From a checkpoint of a small transformer trained on Wikipedia.
Size: 11 layers, MLP 640 squared ReLU, vocabulary 8192, 5.78M parameters.
Architecture: LayerNorm before each block, rotary positions, untied embeddings.
Training: a variant of SOAP for these matrices, 2617 steps.
Each number is 128 + 32 x the weight over its row's rms, rounded and kept within 0 to 255. Layers, rows and columns count from 0. Numbers have three digits each. The size before them is the row's rms in percent of the matrix's.

# layer 2 MLP up, 640x160, rms 0.18, rows 427-447, columns 0-159
103:146147141110163133162094187081155068092114174069101139082155158131109118131093101111156160160064139100084125183089088175119076124088107145146123154126161126091102077113102100181156136169121102121125056078128116140091087097134123046163123142154135151135122138101149144145137135133154099097108137170119139089131130080095137086080127112112192079137159175115105140132140120146134125148162212137120092139154086054102233098131116105090131156142132109082167145162082065110150135118139094
102:149134103191152121161099093091125173102154091116109159149129107082099127120189135137095125171152158131113122132150142169199181159084143082113191105141107109197123077081133062168126090129112075130100124140163125078125125094114082154148120149137141129134185128103143162121118175168138147110150131121179138116092185083142181203119184130119097150148113124143089119136088119130175080093071162130174106060147142073091138067163169119165129124061102067123142179120140105089150148124147106
102:145111203203162115156119182090168095223101161165169114154090139140124113113112139120178065128106133112133106143132095135166159108056121102119121143096173132168111162097154151132100118140134089173150066159116079119127097119130145173142127143133078091086159135096101150081136091127129051117082120167087178091103062152103119166123174099099140188139115105105098135146230139153111142117101102163134131117106110157069138140116138132102158135132175055139112096148111150090160135093154150
099:190143138181166153132123050060157110110121135094149144100163115065142198128111129093073158158152123122117156115124160141089145061099167098154128138078154126071162088127115168109125132143092131127140132152084119090121124061140122108091132139168124135122191181151164140093064121127137171141160124130146160184093117096136146099144142123145076110188130180128062108137107106107106113141041110146157075093156144149133203141151200123116133152133087125181146120147117097113124137114135040
102:204176069090106111074128108126122094122181147079109139162118118139131146173127081131127114118168082095136180158092117070185166151093070163124096121136073143157114142141141110164144108166105116151116132164160169147122128164198123155156106094133065095117096140100130087104135125070164154144206128138100072089092184150071127141116090139072124120155068179179164127171131123105110162132092134100050131123141104164207131095141096139155084114114115154119160131167137089125132110136135169
087:168106085087097160113156134097157149129108161108139190163148155162085151089058147198118137090154188101151113114056151164086170209102136143067138141098132114132082124104150157117111139171193113163158122158149213208094121104183120139060123108118139112067141109068097111091096143105083149093099120126115145113103121164131097140161138139111149075148100161061144132160101107131137095145117121147152139078102152117072127138157145179080180137126100149119128087137109150132107152091110110
105:103086163094094145087143164121131133137102113133144082164120128120120197173100143150111175169082214169110116102119126094122118089144094128124140127146110188142147112148111107139199151109108103088156104190126126152183137137119135128065067084142153115083125118127104136124182185162121138144156132118145146136116115073151146098199171113098152081184180142128129126124111146173157101118119149154022157164158069127126167156197130152182145107085086099085121140140046123106079142138152130
105:113158129159116137156131123127072068165086163130159126128135041105089146128070121111140138128124153161139161172134122154161084164074074156144142115142116142120119131153156102141136133166042135141144138142126099120147155141172123161124068174169145131091119160079081132132108158193153163105128128095170102081174137137147156067183181117083074104187102130148096152135110125172112101133130077125166115175166192129159137117141233148112086141087063169134117068123149085097147148130107132
102:152118132197148177143108142091146139119184162120133139125111138076102091105084138126099109122117084186203167229116140143180084121126125169094118120142146113088096220102098158120143181141177150138147096157110128142102191142152144138184106141173118113171088128165097156157129125146129117106134070110125144108162042165088145122116106129171085125139073178170116146153134087135109145090141068114154164131113076140141139117161092131139139080157174114070104104077095122121177153072123124
101:160227123106132141088100147142098152120132106125086145106121088127086113116136185117114077146149110094162148171170113134112172142125111134149137077129095176111121082162141141169125174118113107144150116116156204136108104139160088170118107128097106063125104087117160115085134165165142163213147144112107099090097113106118145117130158095214086177129086184174152104145132140092166116090159160137108126138128180140128052137093175194129082120166144106065108166096084177096107113171173154
105:105117172139095156110114099148096130137147109085104092132053133183169115145121139166180074176113117131113083177109158135127062091153141066205137109097102139157163114098145113100127115115141014164106126091127150118091110131137131139153100068162111153119113126136140110147123171121152127109135121064161155120107143120132125083160099137161149143056134123174156069125112131117106183171097163116101176147132185213168119115126091141129095188184127142123119214117122102163111113175092105
103:076165153152168176093169143139110116113079146137109130122065147112136098093129156181130115191137133153039126078209161143106111066127127117133130107117102173118123070101048135185114164130131127156146153156094126152193190088078128129124140073110092130145139122118121124127108070165128088106102099113091090148142102084151136122144133097122097123132126118187112061135135147154162150184080230120114132181094143167071119129166128119117118167105118152164103100130135116138083100165115179
087:098108071169128101118084089144106153091151107144159089107172124196126160147127161075117127046175124130189106078100153132117158078069099136111165133132131109128148082095176118115092129117086094125089132138125164094156158090210138161187118116132066102082139152143124089111148128138146148169185086172084108110179102132090119141110109146072130130151164149050127106172080154134178114188135165127115150131127154178075161118151083101115153122135155135162132112161090149203115115151152094
100:092097179130127083102064090199055216126120090133092150140139144135109099079127112118179124081166189124136148110163175135175136097075130154162117093135161151186145081150115127158111166123176143177119139156119137116162098098144153113099116117103103132091149101145119146095161106125146083104118092177153106090065158126134144117131101070088106095129111072152082125099125051168084062150124144139074186187114161169164132125136108122090111128139139140159169084113184088151140148158126145
105:074128129182143128121201087091115147173181175141097119103124040133163151102132158110094161147133133115139095176122170141125102146136133152140104115126154083114173129135107168091141094096110090099070109144088113119149120140176144141089106132134167126102078098151089199137142123109137174125091125098105117118094118165109147181143190135144115151126122138159174138086111188098217163119150057060156125102106133115187117133043090175050148108132072155127125115131126179132150165109096143
093:118091153175185165178186073089152111134149043080177090149150139142166131043139099108144143138152102169134146149130133089077105150080139142152120103112147124129120159155160118088134110110174143083119071099139096124072127181116134089214108151184176185153125124121081139110126120133148147079176095143112140145084096115120151130084061156137133108133086103093157079088134080130139106128141139144053098094175092119115138162154168136118113141070115122111148159128104132078154068110174120
105:139150114184085189129132131105061111160137145136142172198147127105131114102124100095172097135121162167142167125117083112109145114080128094185118183181119166166197126140126069115119148096165192094120090143118152130140127108143148121135133140127185185122125135141125131141080136193198172170126130133114054137162148175088133104125110125158164128055155110190136091109084091135193118164145091088148173123120122153167101206145133081094104120125087125135135137116082184189130107119172127
096:120087082159174080098120077135178171086145184125183101136167111162075192112117129094126117124110157104125152107079131128097091080111126143087126146109137110129138087192111141141150150171145125140112134099126100237134111136127150167162112074172083140121121106126104169135087130186102129157105164078154146104157145142123161093106115156143089157085142137143141097141122088138161121102151237182144140178086149096135134124157145164150131140075117186195127149161143161141066091167124072
091:121150101079089121155130123145171104103094110118127084156079182177075098107140115144185131119169196095076124136127172109104126155131119143142178097123134109086153113110173138127112154079141166147126036131119086118125125154154111165124121150146111050152110143192101056083107167084124102135126097147154204079103054171150108134150153156134152098091161090111094119156211095118150148127143139123114130125128100138116152162129179102139190134080197160126076163166110129060125129149128140
107:086116176137128142102087116060149167153111087161117101113159104114066147141096131115129112091115160145200105088123186088128123118104137093159147086125155181146119118178074069131073116137147126180084171180144116057168089104099111110139124165140207135128094142103145066084160142135122067155166137108105072149067112144146141152116132097094044085145126122097143140123172137116194166139146084135154159145108126126093134105131115136143079115107154109099147177157066089164143168076147153
096:161185102113124089116158191079133109147171110128086113074113111138111128104120107169211107108082119114111069113161133180060118160126139111139087202187095125108110170107108168122083119079184116136109163130100159135088142129104130091081151166123130175155137143125142128075198193100183116115135111108140081125146121188109121136116147088125153112087115179107137093106088145093131081148143104067085145145169102139102203133092082103201137138124111075138115099102102165118152147093128096
# layer 2 MLP down (transposed), 640x160, rms 0.124, rows 427-446, columns 0-159
097:146054141156066130148107133157168106186131070176101125134078174144082133157146157111144075169091115120103107146128123142110119095168157134128165117142124129142119176109164137074157101157087146129087106063114062044177171120100120175201113136108145068132120127136159100145126127179139147162136143144110104128135077102155100153185114164138076142129126101130110155111114111133124131139162113135100090083076153104182124137151097106130146057096076102133156093157162161163177193151037135
097:085125149121075191140143081134095099115144100084141124122115179163150079197111174142202173040141142160149137165083128135165146063162153084125117143168134147117147118148088117098124143166161145209119140150190168162082095156149130117197131139153134074136088134091188153098145117113132107129132096145124119101096109121108098136094147202131138091190160141139132175145156140105106111164187128151089094171151130141118132161169095104159110109168159207097116164150110132125118176081115129
107:157118067091100137134100102144154150115139161104055115042127134142104115111161203135118101139145153143095104096100129170085117116121083153195132131149091142129140143177151127108098057061066127062134087065182114099146116124105138078116182104096181099075094082154147117131137169151075137165058120102181158152153168146138130125158123115197112146137152137102144064150149150141150152139098149072142123128137111051104135129121128112102114080158142157135112144169136117110089156196146118
092:053165147118149127124173133158161116132112122070115118130090141168114148120153128109126102117083126148199095156125123147143146136094088136104108129148092166132113157130105184143062212118183172090112117146153120118078092092170139113158167137111122083066095067158151107176184088096172143098095162142222100092130132124072148135173072160108105139144176109159138147139130151182152112168126163070131180123138143127109088157142139153148131125146065131069148158151145164159129158173199144
094:136099120185140176091126161137179160133113116135133132113157138103105117164220115144209177122182152140145082140154032094091126208134111124129145119152135051154131183070115101138108104120165151102155115175104143160128079115098068123106124122157154089080152108148090175119165083105154135157090094121135093181161136102172155130164148100173166145147177102099112167114085105142118123156159135127146143121094137137109111197109079133132161188121141081165098136141070095142122099075136134
096:116103141136128213151181110119088112135132111127167139205139115094117104084137105090175082156083117145080119132146192149182105101139167154114161156137101145167129086185164078162213125142162123102143123120102089118080182135125158160140117177140150102118130101069168152129096125163114108100153099106167127121143114094165189146136153152089142113114140162116165079148112140118137094122048116088141059174121092160194085141103154122148166145126128100094149091179106152133158203190115123
107:163157134114097202109121193149085160187108111084117123109082146143173160089138141194109156119107180112121137145059137118111106131156062162135162116097129079082119131128132095126142089150123133144111126127107097170119121140108153170104139098089135134152111087142149111167076099174128187144146096139139134133114077140141080138099227186139084048162127103110074085113147078112169114168106082077073174163110096120120093139170134113111158190128097115108152141141100173123103124096147057
100:138093190131113105137167127133110107133202200111123131167121192131138132126112161151170118097072149117114116144121122143154115093111144112123151171152094114106132125132106092143170099108110118110111110117109146137091079154108132076068194109116126102143100145212174111149149061168137165122131086059102149091143049110123130163077145154072128126147140095128165233146119137127133132156115182122127189122113133090104118182109098181145162145129178112113097188117135163134110115119069035
105:105126138077144117173129140143187133137075054124160153137084160135109165136117101107163115156161140114087074083156091110113160122212163106192136135188114075145141105160174053140136095119116119146084129089129146148139096137081103128114120160154091149105135115142133148124132159157152081163108131088131177129117136061126113133151143165150165161096134059066111105125094121151105075173134118127137074127127155117136099191068184139150093160112128124135152186220145134126062087118067146
115:137137112141112120158139093126107076134119068180156119132138092154153070134141152176167128110077134151056105111137136103146123109185102147116153137114134118118070102175110148128149144027154102159093093053169119142066126152144084127134174095140099151125135169154074218143119113133125114183148158090154150150107115143089089143100147143120179130173136118171124142164121118187185134162113113180179170144083103104148080125211144114165071150123130186091173161151091124118156150101141134
106:125091130097181105153158155134114115139124117101115155140125111078127117130149099093078105117105112112130123129119121087153066086105109171171073116113106153162167132137161082172132113149180154132182139138117112123134110122140113159186118141086145118135141156162120160082147164133184151171122112082084085125147125155221173104083089073106091167055119121142137130161172120168136104102156109126097168114125118053122162121081156167156189106138083125149122070174055171156106150044163199
102:185086124094115090163075093190143117181084126156149163121151094132099168157177059134156114142168080089129102083097139103088128142108135111120175143086135043145152146156127137112116121111136113098099153152154115136110163218115136132130105155071189111138159102097045095057119106083110159111141129113110131126082188157141159131121151115069146149100140154028136176118145136179172126116106083130172081148144122118150152083109131137112083145144140163108133142151136157080165143158167113
090:104127175130143071118153143162125119171096091050071133144061143115142088132114075101091128160144131161125163136120095106200129146154116125125108133181142115162113105164112164081111141120132148129098090059110171084119138107090110054121106131149074103122111126178100128114103047154113080126104147118144159085120124197154118093139083122133084138143082176142157132104096109128102150114089079095154155046078103081099187154131096106114104117122144137093137048143146162085205136099121124
097:133093106140191171153112102118142110179145102152114126084103118099123159173097186119180123134054146084066131171133092112054087104170082130084062155112163155162149164075123136082174132114167140143122069084120097076077144168091075148155104135094113120127143180089113104171128173121132096131141192056131149081092126095153145089124101131118149195104099134114179063122116157097122144079108109133142087129069110098090138105169153129124101091154131152106136132153130132141144163165139161
109:136147097121110160094144124140144075124135113124136150136162108103042128178154124237158120123172124160130118137156140138122136179148125156067095174085104170142136164124146111098100163136112106113088171106135148151194044112136103107134126088140054179096141149079148095180117108150145133152123154164058136138138098136064155131158097067088156141115113145144144093092086139160155112193187098088126147163168119125162125129136106079084106138098203061114130157126134155133089163159160145
100:117153138111132122088120138129089131078088158165096127118132150109092174177089123192159107103146130099155088115135136140114110092152142069061244147145143179172131075080135110121126091097117061183149146133165142139139146078130117112118110115145110120115160151138136067160157104050107093164119164105106131129179152150122109141099145080135151144156095137171074123153123136090125185157164189152139151101148128115134121183161076152122120113184125107168148138128138085192049115096077186
106:172094141204130117154133133096162048102084150133190171163128133134128105151190112100137093147115150141195089152087127130125092159139135136118122151121069143122158181119130170110114117074146139093126110127092130098137192119187135103151151135145129093100175198104176167094119136130140105119111156117064105106137127184119113150102124164123150157065126094128112111071242107110113065068162138122172108149080130087112151110121131121102129161110109111131185075116156140114136152087188187
100:127119180119086142183206080188060139139082089110158081123079162109149117086113058135128145111092127124162140136140174093112133119127186136188096111163125119148116201125115110100128132103111127183130200123116070150073122123142172105103145198158111080124135093152179160103116112096183143123170146118148100129127124101140111164085160145128126154166135133152135085157137097102140114147109102096135122103082116082111157088177079139137074113132131158113091228088132208107149143113103112
098:102141093068159142147145136108035146161152122135138138140134041106118126110104189130088109149131139202103162106111155176139106099110113170162135178109157127202099125160144219113125102109134117105153119114150084087099172142126067108170169123138154089128134077080089208159112101163141058146147177105103125142119111101097080101104128120158120170120129073143168115095110139146096126126147108132102109169105185168155139144140175111102119135117104136108115219122073124070149111135140170
106:112166178102128118140084122138143097183155143154135138115075148123166041148170114118110149118165124156073168111150116087170133112163105090156121121131179088152037164135113176236129139183122102177110120176130121145094180138128177112124151130154109124084059120116102133124128183162076166079161074108120114108105111102156102130144169132112102117139088130194144134130114143196083156107143153105083111089114079166115154148150152078055063131160121107157130120165128149126131094118121127